config.yaml
n_layer: 15
d_model: 192
n_head: 6
n_kv_head: 6
head_dim: 32
d_mlp: 768
vocab_size: 1024
activation: "tanh_gelu"
norm: "layernorm"
norm_place: "pre"
norm_eps: 1e-05
positions: "learned"
qk_norm: false
attn_scale: 0.177
bias: "all"
tie_embeddings: true
parallel_block: false
init: "orth"
init_std_qkv: 0.0372
init_std_o: 0.0
init_std_up: 0.0372
init_std_down: 0.0
optimizer: "soap_variant"
lr: 0.00774
lr_mult_qkv: 0.5
beta1: 0.95
beta2: 0.99
lr_head: 0.0092
grad_clip: 1.0
warmup_steps: 200
schedule: "wsd"
decay_fraction: 0.681
decay_shape: "linear"
final_lr_fraction: 0.05
batch_tokens: 65536
seq_len: 256
doc_mask: true
train_tokens: 268300000
steps: 4094
dataset: "wikipedia_en"
Each number is 500 + 40 x the weight over its row's rms, rounded and kept within 0 to 999. Layers, rows and columns count from 0. Numbers have three digits each. The size before them is the row's rms in percent of the matrix's.

# layer 3 attention key, 192x192, rms 0.117, rows 72-191, columns 0-95
105:448502462489483492429483448500567505505525473511471485487503495508468485466469505401524493408417532536506552538397528534515480534545437499507473507466492497507519519502501514474530414508555490524532524479518428517494421547498421460507513486518519486585512453497529521529477484419482505501
107:461542512518509479502478513492463465516519507516633476540545585479489459436453482447468535480514574587480560535509477515562471507438461501540462535537405517482479492511499539496542531448536504526525551528503446470551428449549510488506508427526460546484557524520492495485544504536526480531
114:445425490487525526494529450433458512487519552494512515432474514481530543447495403514566500369505495421455553517574502525511553497414487463476458479477487484507472497420460503473525431534466511503467546473461520505518579538519483535536441508465546531509448548460486507438500514510486549453
108:585437504486464495516475476507478490566483479514538560515469541510539491442519560492499602536510462525469423461531481516596484535457461498427517501493520519523494572475546410573542433475544513522541480548515490472486451457482485517520515573514453497463475457510494461524461459433450529576
103:509445564498541539579473471443536483523464511442501447545436511482492479477601467486429494504520526482518525540509491438492511523524510507503488487558507452523576576498509510500467474494469527466525490497537471513527421570474530438481410580538480490504535562499467460547551546491436487531
110:543441460494572481469488505511487453492525446540572498454571452508450507505487416507553517505501459504492395552529517516494463503492446548444589522536461529526539525518509498491466522504477482498547478508505527492500541461437536530538465531485577456510470524510443413586471446466529420522
100:525485498535499506460471504480508525450507471513463480536497566437521474476483410489453430570451598455431527529455493473516426542509552493524511510522501547469543552522486510460410560538433556466514463521523555456514454480453516537444537553536516445456503522535554459511535489504435456499
097:497527499508487551461483501504490440574493523516463472505532554524505498522574478544526491557449488469523489579519519537485536416516561525518474469511501522507468485544554501491536506443521489469460461515558485551508477587469461560497519528490518554541494451527499552496450512484404449546
103:555530523524512468514471553548477434442522500511581551622515532534501439508509405485464509498532515561526541502501514475478580503512540404507435458480478437402494469506537492482508559517469499489498481489487525421518481559451535509480513570567541463555543502510477505474497503511522486500
103:484574551525550542574495416513519437561607526437529437488521494430489502489474545475482505531496506432529522441503509521514538524454504493526488476451564442574507536480598502542514530626490461541442467469534517441473480424486525448495465499486495460528471520489485479538478510528499452375
104:452525515461480476497520525554506496450474526548494522500416536452499554518482496493491555508494558446567459460540511401621497472483522509469464547533472445570457466557592492521528483427483468451493475489528445537504498466449542468492519553477464603473565496491505501500549462492518506532
101:419450556492547516556466422562481497540481511488574526485533527487551594516469558500533509516502556483483488506461433513518507479498618479421522540509518496425519483533476503462501490491466498581540499469413448467517486555500485484518558505491494475531478453453604534523517543514520561480
102:423484505561418483527491468531471475525475439533464520502481473482466551510508501571467502514413427447479467425512580575575551484484492457548482469503534523500562503507475494508516486525490527501413567529485542481502539454570553519564554517511490538497462547479490486526458485440423520433
102:417549490512550546481443580464481544494520521581490443509485424493534504510451501418502568500508502522570506434421525471539519508475567568484464543488519490507481452464447522453485478437477493529519578485516503469525547439484492515503478509533486532515523477473560470501499496424487542521
097:445483603530489438435436495498549480556464503500591537470459478467478482513607485431526410485548430599516454473526507553497449524499456525495485442522481548472468519479506559485558505458473532538532495510478534532471498558476501506548498486524552581534471468589486473487459515473497490508
106:575464480446440520444556504564471582511537508521504535476472476516494546450536505418461450463512540485515546488475548534543489460485527476482507496562558435520473438506516459500597495514503462523479508490508501432569432413508522512483472498487490516393504467500454549511476551515495541484
093:479494499496507470501479482500535491559554521441571441482556559509514471460453594478537449532509480457580476413501513541497410482510494506537547429496442479472492537480553549462474470520483462576519458497506544520536521496479494556559397493491452476486535505484531506509472480461552474527
104:524481520444537501478487497511479496508496501544493551493582415513550501610500537489499557538569475523533537458500502504469485567500462439552491456422444511460557563481509488618475473502577559539502507579574488461479518481537521491478510527445472483501512483550539559537428500521502528495
114:572500510488527462420452461465502473505534534499437534485501521574508417568495501508559497483484575543404478466494451572543481531547470514564483529488460506505504518497520514515528483475490558525501558491604510496471434526515562488430368498528490518529536512475501529485540460491558528502
104:399509509518522526526514504508488467456534476523525467470457438470474547532553454457505415496531469499517524494439511481564561441567513495479499463514411488479490555499516417540527531475475526501518555497482444435465499450525495514573522527518550473565492518496517471494499525521513510449
097:515447501537517499454465493501484520523543524509511553521451447562526507481539535580514486456540413477511480540486514481526412547517564517527544570524511458461441491519482416496560542495459470425500531452498567478437445493389475507452533484466520465550483448482499489527467533474479501450
110:511550459469512439521462545505523498477471553524528505435472536485580473539462469461497512561507474497421520530466448501534506481521547520450491467419540498486430498570437458411419530522427533490492521451462417552492468542456498482509556563435495442521509524523570505518484464508451467499
107:474471432469469465557447465434434506503587508483436561531450486456505468508481551544461439486462452526501451464497517425562509542620489545507486506473492567446463501482525502514491542490486560493528515481489479472556464475587434563513507503406534501439497453526538503523534476530526467527
110:479448521435540488532521466427526471438494475546449514536446549424555532543540528482535407505426490491437485505554496531528564578425563503498461504519407527447507532522459457457504524493457489537453473518484558477518512482495533557439467439573537591443432521466508450537478490485570544495
102:527504479495485460495550485453448548514455519472546508525501519504543551533462574477540488547520514433489439489567440446415476592437504488513564554455467536442518466467582499466537572504566511531500507482430468459528486445449430503455499481518516505497500492470440421508500462481544518506
097:460501524527533530482516568462471454504536508562482513508482466507444597497542556461479455476503474481476452484428512510509536463495496563518483472477528549500553504559533535402509572511441413494495480466496510522536456447520492551515536476551473492524503447488562519485520556461482471526
093:570504481520528493508521447582477515504521558479472552518471448536517460537493538540494508547496415519449514495524560506519438513491439501572549492497492503466500499549447535548511485461481516466486490448521524579576514442537487537507523487543497444467534528515495455501491403521530486535
097:497473515496466463546492478500594531572510517495534526418557470538487510544498511521489492556457518489467467409575540465558460430566441541453531490543486511499478468462494515562547466481423502551451520443572455535458532434471500505554494550455490470540462482490533502533460513501484453431
097:450547522551470485561530509555514464559505475516514514545536534480433458474468471422471526517550484493515527593532475487551514475511459474543465567486529495481462466493493503496532463446448588532531541458500548497507415519560498534499529407527523494441504521485479514510461496509476494483
105:537458472530526453484494479451482497505511538481468490573493563508550458575548459494526455538468551508436412485546433503499462506485464454502462485492465539544584534460488548508561454490527523561519493487502479435577474422539490548476429442573482417499543437541506470521524524482482519552
095:479515444522479555501493479511520442485437468428457467529422545529447495537491482475487457590485523515522461467547514455566559445544517500544476559379552518516493505542515497546516414490467463509454463507521460589552514590481464434506555560554480482572398498497505513459478486509479449455
095:540516493524505471548583529524504529516483501507562477467505475592483506489424486458603477484523492512510521512476486457498557489536489466513497472570518431508447472574539505498446532534512508503439475522456528490460505559497536464525532525536520528528572480453415500507519464460487532536
100:534499499523367457489506523521537540502467498522486653512512488494514511507509468477476419533467476518522475483530469535592492500494525429437504509535432473519548500560477407488543507497419499497454496449518525489516465468478545476561534480507560571510535564475496491564540474523466362488
103:498427510501536493501600470505485460478549488487469533489514468563518542515376460544500568504469453572507443565508518520467500471518455434523496401514430511553569538523578488504435474456462525511517545573497490526404474485497461500506462485410470563553487502519482498506443479531484526517
097:474478469469466535486500519576552524524451450488482489474506479525463531463486501413491550402470549482508510514526580487433480515513467528459475468574530494492457486476486477557477474516495520533487501447431516541506471469531453442468469488487493541491510491470422483522491489479491494567
101:475532477470446512470471448503531512471493475567511465531490550492509548495531509475555528451495492507480488457502488525483493481401475503553447470531463472529438439452464570526532476501443537487511556471469555474470603515547527496497411492541499530485545448480476530511561411527485535441
107:462549491489509489429503481462479509522486465463494490551529458517621397539466506446557476467468447516425503479507574507534530499492424432442505523530470475443528472471521453507516464475535507493428531511524509470550561583533503522635499438469479591474461524541540491532517460463489524486
108:506539470412516528490474486556527511546574517548489517473517505495416450503473504488532508461517538466523473475479517523468480531524397528584537596449495475533549576452513481509483503512499414484512503524490538458494494463549560496521520493441526484529468546491468537516420544513528475437
101:540501453483605425515486496507540518519498532513495507443527558509514497509529528490464439541494607463543511502555512534535498540446520499520485489576541568482512502499516549515526505472527527529484495501574566474451520497460493476468402439487483585548533501445504575547564561499450550491
101:512483527496470510512511475523531539505620552465480581472370494512447513447473577512463588555481537562444530516549410514400499470491485497582488569525506515545536502506463578511495514482519450612487517520526460468473479476423564473476464503433453524441563526459459487469548506493506433504
098:515566531444547535532543595552499527504474541536476520510523490507457486448515520502457426537495457550553471527468550544511559449521487539465470562463480426566468455487527527491540496398457473596578432489543546479512510478516467501544529447501544492534523516536542477575456537497514572471
104:501491519560535485510495502487504452538500538518458624564461530523473522498566508447528482500475487547429533515533488486457514505507574446512592454480546428495497523418503475525512591461477504524588493524531546481470458479457567581470507505478514516520529471536543515479500428511427498487
102:542433477514459557520486477475492515534548528512472523523494534541492516450507588462456591460522467514483504501508467520500454606480497527493574517476527481593545539537534450526547543489527523496540563550543443503506472427543524474524466473559440494483537588473461527514483516496512493531
102:540502503511536526455456455416500495513538467543458484548491450496424515475490552489486493411500507577561514438489576596592519464473518519508519506515484455482446510531498494522470482485534426439512490603551498535473486443466554480495489522541524525434487503455464579440504463549502495485
094:530458532517477495465479445525563513512496428519460442509472524385553512490484477510448475534571495480557540585536551444494490502585501522493432524527500509467528423457439476506507518497451461513444502601527482444554477450494472519519421488568464479489488487553552485488517570476511452516
099:477471472473507509508486441478493494461525593481528507501509476440486476476508484486439504544494547523489460431484472510459448426496531481523556579450499471529501493471521595481566561502476512481500531430472498505474477452486436419464583463468503540432580408549565453428499460453489462561
099:538460555452489444470485503493451488522427518433508465459542430487442478566487514568560411490526499470484453504536499540520444456464513529492483479490514465557589522528592461543551559510562543450461457543523505561514419510538500500473503538476493509417488483491452490499550501431517540452
098:526557491496509522524465507504479437547508439471537558471566501532491462496521538459483539544491473494507495500441507512505547582518531468525502468426465484451463522426564531545540452447465557525530459429517464392505452569523485511461461521466473474502534461545480527483424398496540429476
093:530459562456497533455503516510451570533507558407434541501613479517498540473448485515492504480499491522572532428476545419458496516493512435462475505562515445474553518505497519439510511489579459506542427450532464483511524443516469490577471441529469389435547520516461487493490482452512568483
095:558510544592455428443414464501553502488561506514520558483429521506475536577524534490463524467482493510476512553565470544470490494483483545550519409557525497480467493573471558516431535543462528479493489510509506570508546503534519465457480529474547423517518499458520524467476451493459410522
097:506426535495423584482492497475463483515482483485546507501547562516486478523436507515513580514514496475443442505452498507430479514484509482541618514499530491492500576544544474519514496562466542560469448529515529482539559515429519457507421528533496492549557500506473480469519479525558464544
096:535429597458471479508591496455373583473532535506486537497503528425530503479525498484512476455500532506519507469482571530452466484522451468491546476466512523495478474462512539407487489507459493546505436513474499534505502524544551485492506538485528507504504493523504535464530533488500595445
104:458569483621506526424548496498502504528477434536477469450544413574491560484446435459504478481491524493539497413480468531532458445458558448570557503473472480544496452438461524477504436522482516498520526493517546461521477407522569489418464468528491503496468425479480494486464451480504467466
098:488418567498516493471523502511497526500464468475453587500529552538508535540542490504564517463483452506429513496554460545512522557556418492470499560509438534502542482503470431589515486532529437511467429530540553520446448520509455557533499471509502550445476490532507502516500521536563535508
107:531497533451505486491533577503558494560580445489452488486559535431485479498543526466472509523514483435489491477512586479506529522564507461461450499467445442462507488460476592515479497593507502477429550479492522501453538568499515491479553460578493466549430498507486507534521501588532480497
105:474468593449565553504503408529497492447545513416474497563535498531547531579514554462596557454525470507571472549465449562452526588480504477458466567491475521492470513480516544470530477486500506538449588477529536547501521574470511497518494490504466512520452537456486411506534494461465508489
099:494502485551443603541522492511437476471536464488433444475462543468521504520464463503517511501488570474509520502452478468466505496555476444575518489477444468502503425515526574531558456470562523491498494536517541484557478483522467484546451428537475525511444581500519552423498490512521514497
098:417478498497467502555421448544449467483521510493551497471558533473542539534545511532511494534510556488407469499527484473518505502518484521455473514559404557470497474543561520563475533442505539449473465421492392458430484552464483482488563520525568459479449553462534520480464461538497496405
104:517468543527535487465489421485493531530557498467456521431559505605523487561514587516523537468507471490487457446531448532525444529490544546499602561496466479527484530484479534484496467542549553442454535489515547540439434540539578518494425519470462568447535509447459529490479502542559499516
092:526518465450475485514557510478488495542499489491487475448451552458526517467511569533550528432538502432474456504549541557535579535505442427502442534505453456497508512533548526524475456545524510524496507528539511438511449417555479552507481516496471517551490566502419409574597467481526577539
096:450551470511474518488473515441532511495532549493492412522502450482524494443453526492432466465553482538531561515420531446538529498534404477448480419558491434490458446474518517455450548528576483513562599477441495524548516498419496511526549485511475500445465457488540491531492536437524511498
101:471473533442535482496520471477519539453541508534495574519493508422560485402534528493541506470430563462570507537447504495474492542422550495444441506456495474495443496556464556448466511524469540536526522507513474503481412506543518520468534569456511499457523416504537510488484472515440495492
106:493626521518548498444466562545493523479481526463489549525523517520543564450478556455449565496521565541529520484510497544502547482459563524485546542549477486526515504541472538517501429513462490542499559488478551464516492464491513489407518422475563506467549458509526503459497454460493472471
101:514456473494497504436547427525546444488481426545457518478415519464527411523409466558506515519527444435506453584550557461468423535530490491507580512473490504462512571563508551423489550435519586462432495501519530481489530493415518540476505491500467498478471523465444518514597535451418463465
099:455542405453544483481516463515497496453489426541476504470492535529460511484419468470489567543461509460507476501451474528467511501512418564483447546514479499617520503490456494538507484441517403545518504458473532478469528511539560512528467497539533561492529488545451440506556536526527492528
101:534525462532456494483518456520597509510513429523458511557527472485518492460453525463470481487446437458512474481541438525465457576519463427553483444544433498507535484500504449480543448464542497556508497496529498480564489492511523475482417467501501473393528473480492545564541507506442526435
092:504486559527520504426453502568477461503518483453531579552483498574548465493574522509461459503523489466490505503521477570527459487500488506526505490451454534469451498587503461525528535438508457530571472506510499516526562471450497551472484486466419531479514518452432514475487487489502478452
112:359615502572474545462499593458578495500549519436550475496399466547472492478521499491494466539567512511506488540503503483507545515479552484497550444500536546406489516512544454458492542546475430507449493500462420536578551511505443517455501555490530456494518518552437537447528555569490450556
095:585455521550474520564555515582474507443435488493495536499454493449463489489468529466446543431534432531505520523494511532492488507603559498450516507503513511388469489509469448488432472455481469505557495470394483565446526526491512496531501572442530463546537524523495459471495502537510543451
094:503414456560563498512544436407548481506501525453477509544501458545464483519449528510466500535451571464472524435472486604532422507475506485479523529536429518461515471468585457498573451479544510514467525468485524473482541421554498471514487443528526508487493499454522490506490543548560544474
107:509440506426490531493465476483500583554486513502483524554481539529491498521508545453515512506451562517473384515484560577490435488489465476468520483559564540526505495463557491585503445489507545534498552467549484539494486509481553498469404507513474442552489539547460507456484487512512522503
095:529534512527568520478520469535457490487480428462522507480534435572564521529543392563504494487418536541523526532513507454522487552458498504486513505462527446445533535488441489542491475463468520562496494579524476413497501549471496473570465451446499541502484467476454570473435518562523457504
108:507508452439472566548518481479534502481376456519521562514471546484529549485478469528494447510494515507514487531457523461524554462521521502537463578506488499540490484584406502399442481517417457459550446446502491505525452536484506467544532457482466481557580542451503430480475522508510552575
103:502496558569459443510536461520502465484473428499512490522510523520524551500487494448423500523536457475479447472486462528519446448471495595525423599512527528449571555565507472472491502517423525570492472520515457486523473477481473472587513437547592509453555526502465424497497414485495433522
095:468492470459538457494570474502528541562499491493487556561456475499467479507459508487525571599518484532521497444512534474522474527517452484478448510457494500482485543545467490511531472472464451523570459491433502446548569564502525454543569462501509545414459457528461510555462504516527503504
101:500539511479546525508545519488531444528544492544513425449475512521506557426540529493469467465488480524543547425421516480535460505507487459468446510518491509511533459428450474482520461486511433515457525434499486500501466451531497393547468421550434462475524484472471456551439533447509511467
090:445528504522586487565470475599507493481470509419522470559456459494518510459532510478487461444500489441548506515494521530448471491470549531505461557375496477453552476523507510480441497459496471476439526534488493537433473525489453490556541442532506552491446580430522490513516517482448446528
100:478544525527534545459463522481487486477533572538453493495474461520512471466489527472536506571536452510515557550498496504466429477501589470456486450555560447470461483557505547471504536491570494476445466491490530483618497521546519398436500586521526449460521498510443482466482536528456552459
086:502481587521472509486438437497555466542454500459545478429548540507489509498485490460515537475588569492563544534525519538449541547527583511490527460472488534508506506514538563519458463505562531492502397474565443451492473444466504458412549457507552514467516440439495540442531546443548519525
103:480516504447518527570531477512424462495511541468524514431529489502487452462435532482581482453556573422523468528479513479455472519438456448557474500482530498473545543532488573480554480519529483512522465529497490573491561485533531476496468504525517441505530529480420557442459574561490576530
100:462491515571472559452504433512488534572629463531458468506473524473475482409546589493566456525489536468478533566495499500464550476537488522541449476553501492444464487525439543558477469442494511515507513471569583477458454483507500463496539496479453471561483486475495503542440392459501497545
108:475514446520473557514554566513491507502469465525534480547510523505598530472459454481525511435547528447499489506505529525441529465431503489526533462469495429517500474516403457500513549532471480520437514471462501524536574492453528444479455507508456500436476494476540522496524473455486519437
101:469579530529475476518482529499536452459511521451533543498486534536526472520503507511427495515495451477541517548476444475472556515604460457455498421502503465473486531529474473507548508540563479457494472466478541521569500536487524505527579535422495478485471510545533515487466560489533557524
096:548468563536478459551489478526466413523555523480527540552439493492532535507523482525534534510516472519557523529586520456486475475499508516507558460531504490507489520572473466525526456521505549525457476482514546633482460516539401514536494528525531490424421513522558498476520563526426425524
107:481529525588557564511508489481502502405522544563550518429429534463501441457527440485509552517519557398498514412443477490557498477434495477522564487543471508486401521466535537472480477545550493499451528460488551471546524538496551531499468480502529484453450511457575573493522434484522489522
113:574506450516561435581516488418507466459491512474472560488438591488518476522506519514481510552472513523412558542510443541568467480499511488537501394513485538527592536482496445548501448473499485509513524539497477529509419518514554480419495559442575470488565478523481527495476454493504437473
109:579545450472483499490480435497432477505554468535432480507509551487571514480526501487446495501440504430484439505506521446452533522522542503423513519537486477443412428494520459434512410418485528503475536426446434564459523513561490524489523462507472536544551507523493466456465471539553465557
100:494541488552448527485499524488490531512511545528485533439467474497425471530463525504473446572568527516507446498475483478530470561493537431517431506531433503506471515471504430531460402518570486473547556572558444517553517480485557553409502456553509474488486570458495494483563519430569433460
105:422517546567472502470448433515437514514495504505468479513486542404444513473520507499521547492490499564508473569515517488495442516487433507605492475500467454511540480461524546559418378517475569545498400543545538477523505559483505535487477451489551554530533474457477491554447479457435542462
113:431490491460555408473503517515540481526530441471491465541477445531476504541442445523485475470456535482488415484519484466547502510480502549528436554500457438502542508469493468575534475483568514515524460539523482486527495499495502471530439431478446517427528513455549467477519549470474530428
107:493540462509489574533514493506493464520503468461443556496567542484515392535513547461475531426487531457537473496505457590446495561491588527420519536492473588459539463497515535574518500575454507468523519541530489531509581482562529535469504516434467546495504492514450434490524583532485522494
099:534527529543492456518428511574490449503571496530527418552517527521544506491501514523495483503491446520507611512479524498493414566438463503537462539531496463558509530487493483530540549470552486454529518527453437533556550532467473506486533528480493442439501503547453567497501514562526558494
100:522529455448495526507467489527458499534468542466437524515521533513519465501480468496465495460517492519501583507512506415550490519529515543472513519515591482524508476549437520471433549523470497486500455492485505576582558475487455506527501459453528534492443546490544567529501427527524422486
105:538512557429491476544478429423475513530457493502486555507458509498526536533465506486453521524450509560484479533492487488503541488514504516476463532608431493469489583470530476501545469474528431501503445470470489543502512545502493473548493466482430420481530507493476498490448519513543483514
106:522515526545477471539513459422457467546447507461452538613509534479457495546464479545552457481475492511446541507577482465583559536557496475558539487487489561524521476493543496431506539543522533503429493544507504556424512535492494496422547515518490448525460526513556475478569522543491456507
103:499485512512463452509546496503425485516448455483491518415506506489451430460510545522458432545479566476586513611569536536442515585486492498500533504521482546544528541494498412534554464497464511501524543526423495466504433472422427513578534478429536474511481473456494477511426478501541560486
106:436609506506503567499488595537542469488469495452478454456486512469447503443542464537507457521486495457551500464448558478486520463478453506407463569545514486541454454506484540436489529477504493464525558528476506530513548570490503463467515508575498470526467531518537512539447538556504480508
112:514501531509483551440497404554526492555504459522490498483524426544477462481502534446456556473486486498540561545475515469534442497464541544473504544539545585536508513512451546531522477467483467523477545478525522458539450498475517387434469522557436546537479437505504509551507493525420489515
105:519558517493509555487510464496504525413476449523509549561517532569527454599468557512520439439518508456458577568477459470526536458471555509516478572565523582480552486515484489514493513535453505473480521444518503585510434508521510501549470523353426518501476477481561501459491486530516518469
105:417560510500529527470526503542543551495486476572538531476509478481499557472438535444564437451516571538561533485471488498505484518432494417548511552532564562513518507502480548465588474459498446546450505474530524456440537424558473513522475416525439484461485463443486477521535476447557478569
104:492444508537565466547521609496514545546441536450469417488539492557489514506507523446528492498454534518497509460533489444440463590533536471552520561450491531542504467462510514468438575475527487481472508448472564511635563594518519536488500515440532521510503507501528494520519493454482492534
107:521553531473503565414498532468519519482512514424509509536461512526487559431539517539567539493428485489445472518536498516526451517507543577476534530435455587425495546500507508402513455447459573513516492461512522525519511463468491560515538479541481552533501480524501496501545489449519494443
107:487507501534544549526484469457505488508540497487554475536529518514488476418551470482474554511482488445569493480405535456431515436512546498429494587512533479544509518497505530513493439565530523457480505535526485512487493486439518499529565483505457510511557517564461493623497571491478426477
110:503562484525468542476502472556423472485508532573480488517422487446487538468502481481421515517532445501531599523461447429496526431496549495525507453498522490518430433521471478460487503519403473511518492466463443524522431504484490541567523458490453543511506487526546477473548525498408518516
105:441474517481503567473538502557478539587498491461484491477571513532537519504537475568560542565524486514434486472521478507466468478460506497557506469488486469583500533463537516542449492531455524511541552496477457514560415515466529491526458462460424493479475556533416472478527502554513446501
106:550488541502499455370459526500474451529514452481453514559561496537522485508472461507542501543496433539525479489512542559491482577494471569526511588511455605534570462456479492428516470468551463533452499564478558552441460495517494581530458439508460453522501501440478512582511489508539568484
097:561462503465454489488531441478488425493494562468427533439509523476495615532495519488484503516433495460495458473510511518506471476511521591461564473522494548534500523474463578589543472456487526508589509515477500529499528489500560511532478445497479511524397530402479436502509480498532398530
113:552519480513484529539502510442428529515485533476477455489483507514442500520480588508476540446568486461456462409508450518516482497483440471565521501605427444561478509385519567489528433551514519492430508501556524480469495473520510472511434490565481499437439510481447564477542451487505506488
117:531546543483452559473561463470460556504455518528464390495580484483478543404527510521551536542542516514510542529481575491488481464474444500465521528491490498503517491488526524459527538573482526539506476493478571560449589474460540488456496381479485527489538546503498520495507515456548508438
103:515483455606538477471549464440489480491556504512463461504456498504466484536524491559474571551462532488516499448555466555457473510494512545474497558523545439490487472592483548450524536535553501479563473421526547523548468516545543509484449450475528454549517471463505552455461444543552537504
108:502569494523502465488532428523508460536451446486519440505487503509517484506503504487466476526539485511450461534547461459510456535486561507475557478543556589496559421483514512549573486526422541548461466518457520467443471468522465502547549495525483547508459424509482519524495504533532493491
110:556513539476520417527494484497521528478483531485556537476514545533435494505629514518519470515497486510511524472507432560545452401426479416497589392518454476529536527537427513502511487487504502518497460470533420536453479532422557535420432501471478508489466546570522566546484499544489533401
111:534451473467511537490430462575529506566547556496485597421501512643550535502495496459507431454479521509503549463471470572517519467516504429555523528506520493528495537485485460562521528502456613523507535435537498487494501433460564472491446489558494527511562448443475530518470493450499530489
102:500459470513469551535491584575583485491486497481536477534517449505534513458526442531458500494550480517577476525444543500450478502565550523521519511534479489453497471434444528504430483549463569437463505470456476541466502492486477484496593468513528469473475512483464478443511480494519501543
110:487590508405480486459459534491466445488474427537445549471509509507450488439516571558537491421537546540451439507505481468525531431475527554564416461545535483493492443552503526499557542507481488454558562522476501476594508505478530444536502489471531481468490522455498451569585442470519519541
103:445562539570521483514578515541529501507519562500507513531484549495505453501492509443495412492499406536549530470467482544515543464464540534522430532569493442422533505501444595409482533482458496547536497493472487454502491520492464421549575526505507432554466481453476490470410533453457591449
110:502522456476542492465481526424455525499485474450525437573450517524529508480447527484434499425553478463473466506502508556450507561514576517571573419462468449580556441528479508458443489546553411569504482509459476486517515443463505487522443475565512575510515479508440416454463493499588588494
107:483488558552482553562539544499490503485512545471525530525559476486443495426451482532554522519531501474496459448510551456489534517497499471505472507541443482550535448513525494486494491446441501558514460483428449505472580431474544491488486540516513508378584459539457527485570513594453499524
109:539469509454541500500539474456561505455506506564441488440492521565502502468479589456552473572598486521496555518561450516499459443425493542428501562365487429442459493486377446454482482470465536508471575530449540505534520512527460524509513451536601492445506514573517530517549481487490503540
100:528537537492499561442521479497562543531489506546471533500595514483479552492459462454512483441375513507519530457557535561557538472497483507504530445513488406486510462532507469499541427467537505506522545598526481440513464451534486523519504463490502485548490500524498543523470546583502495470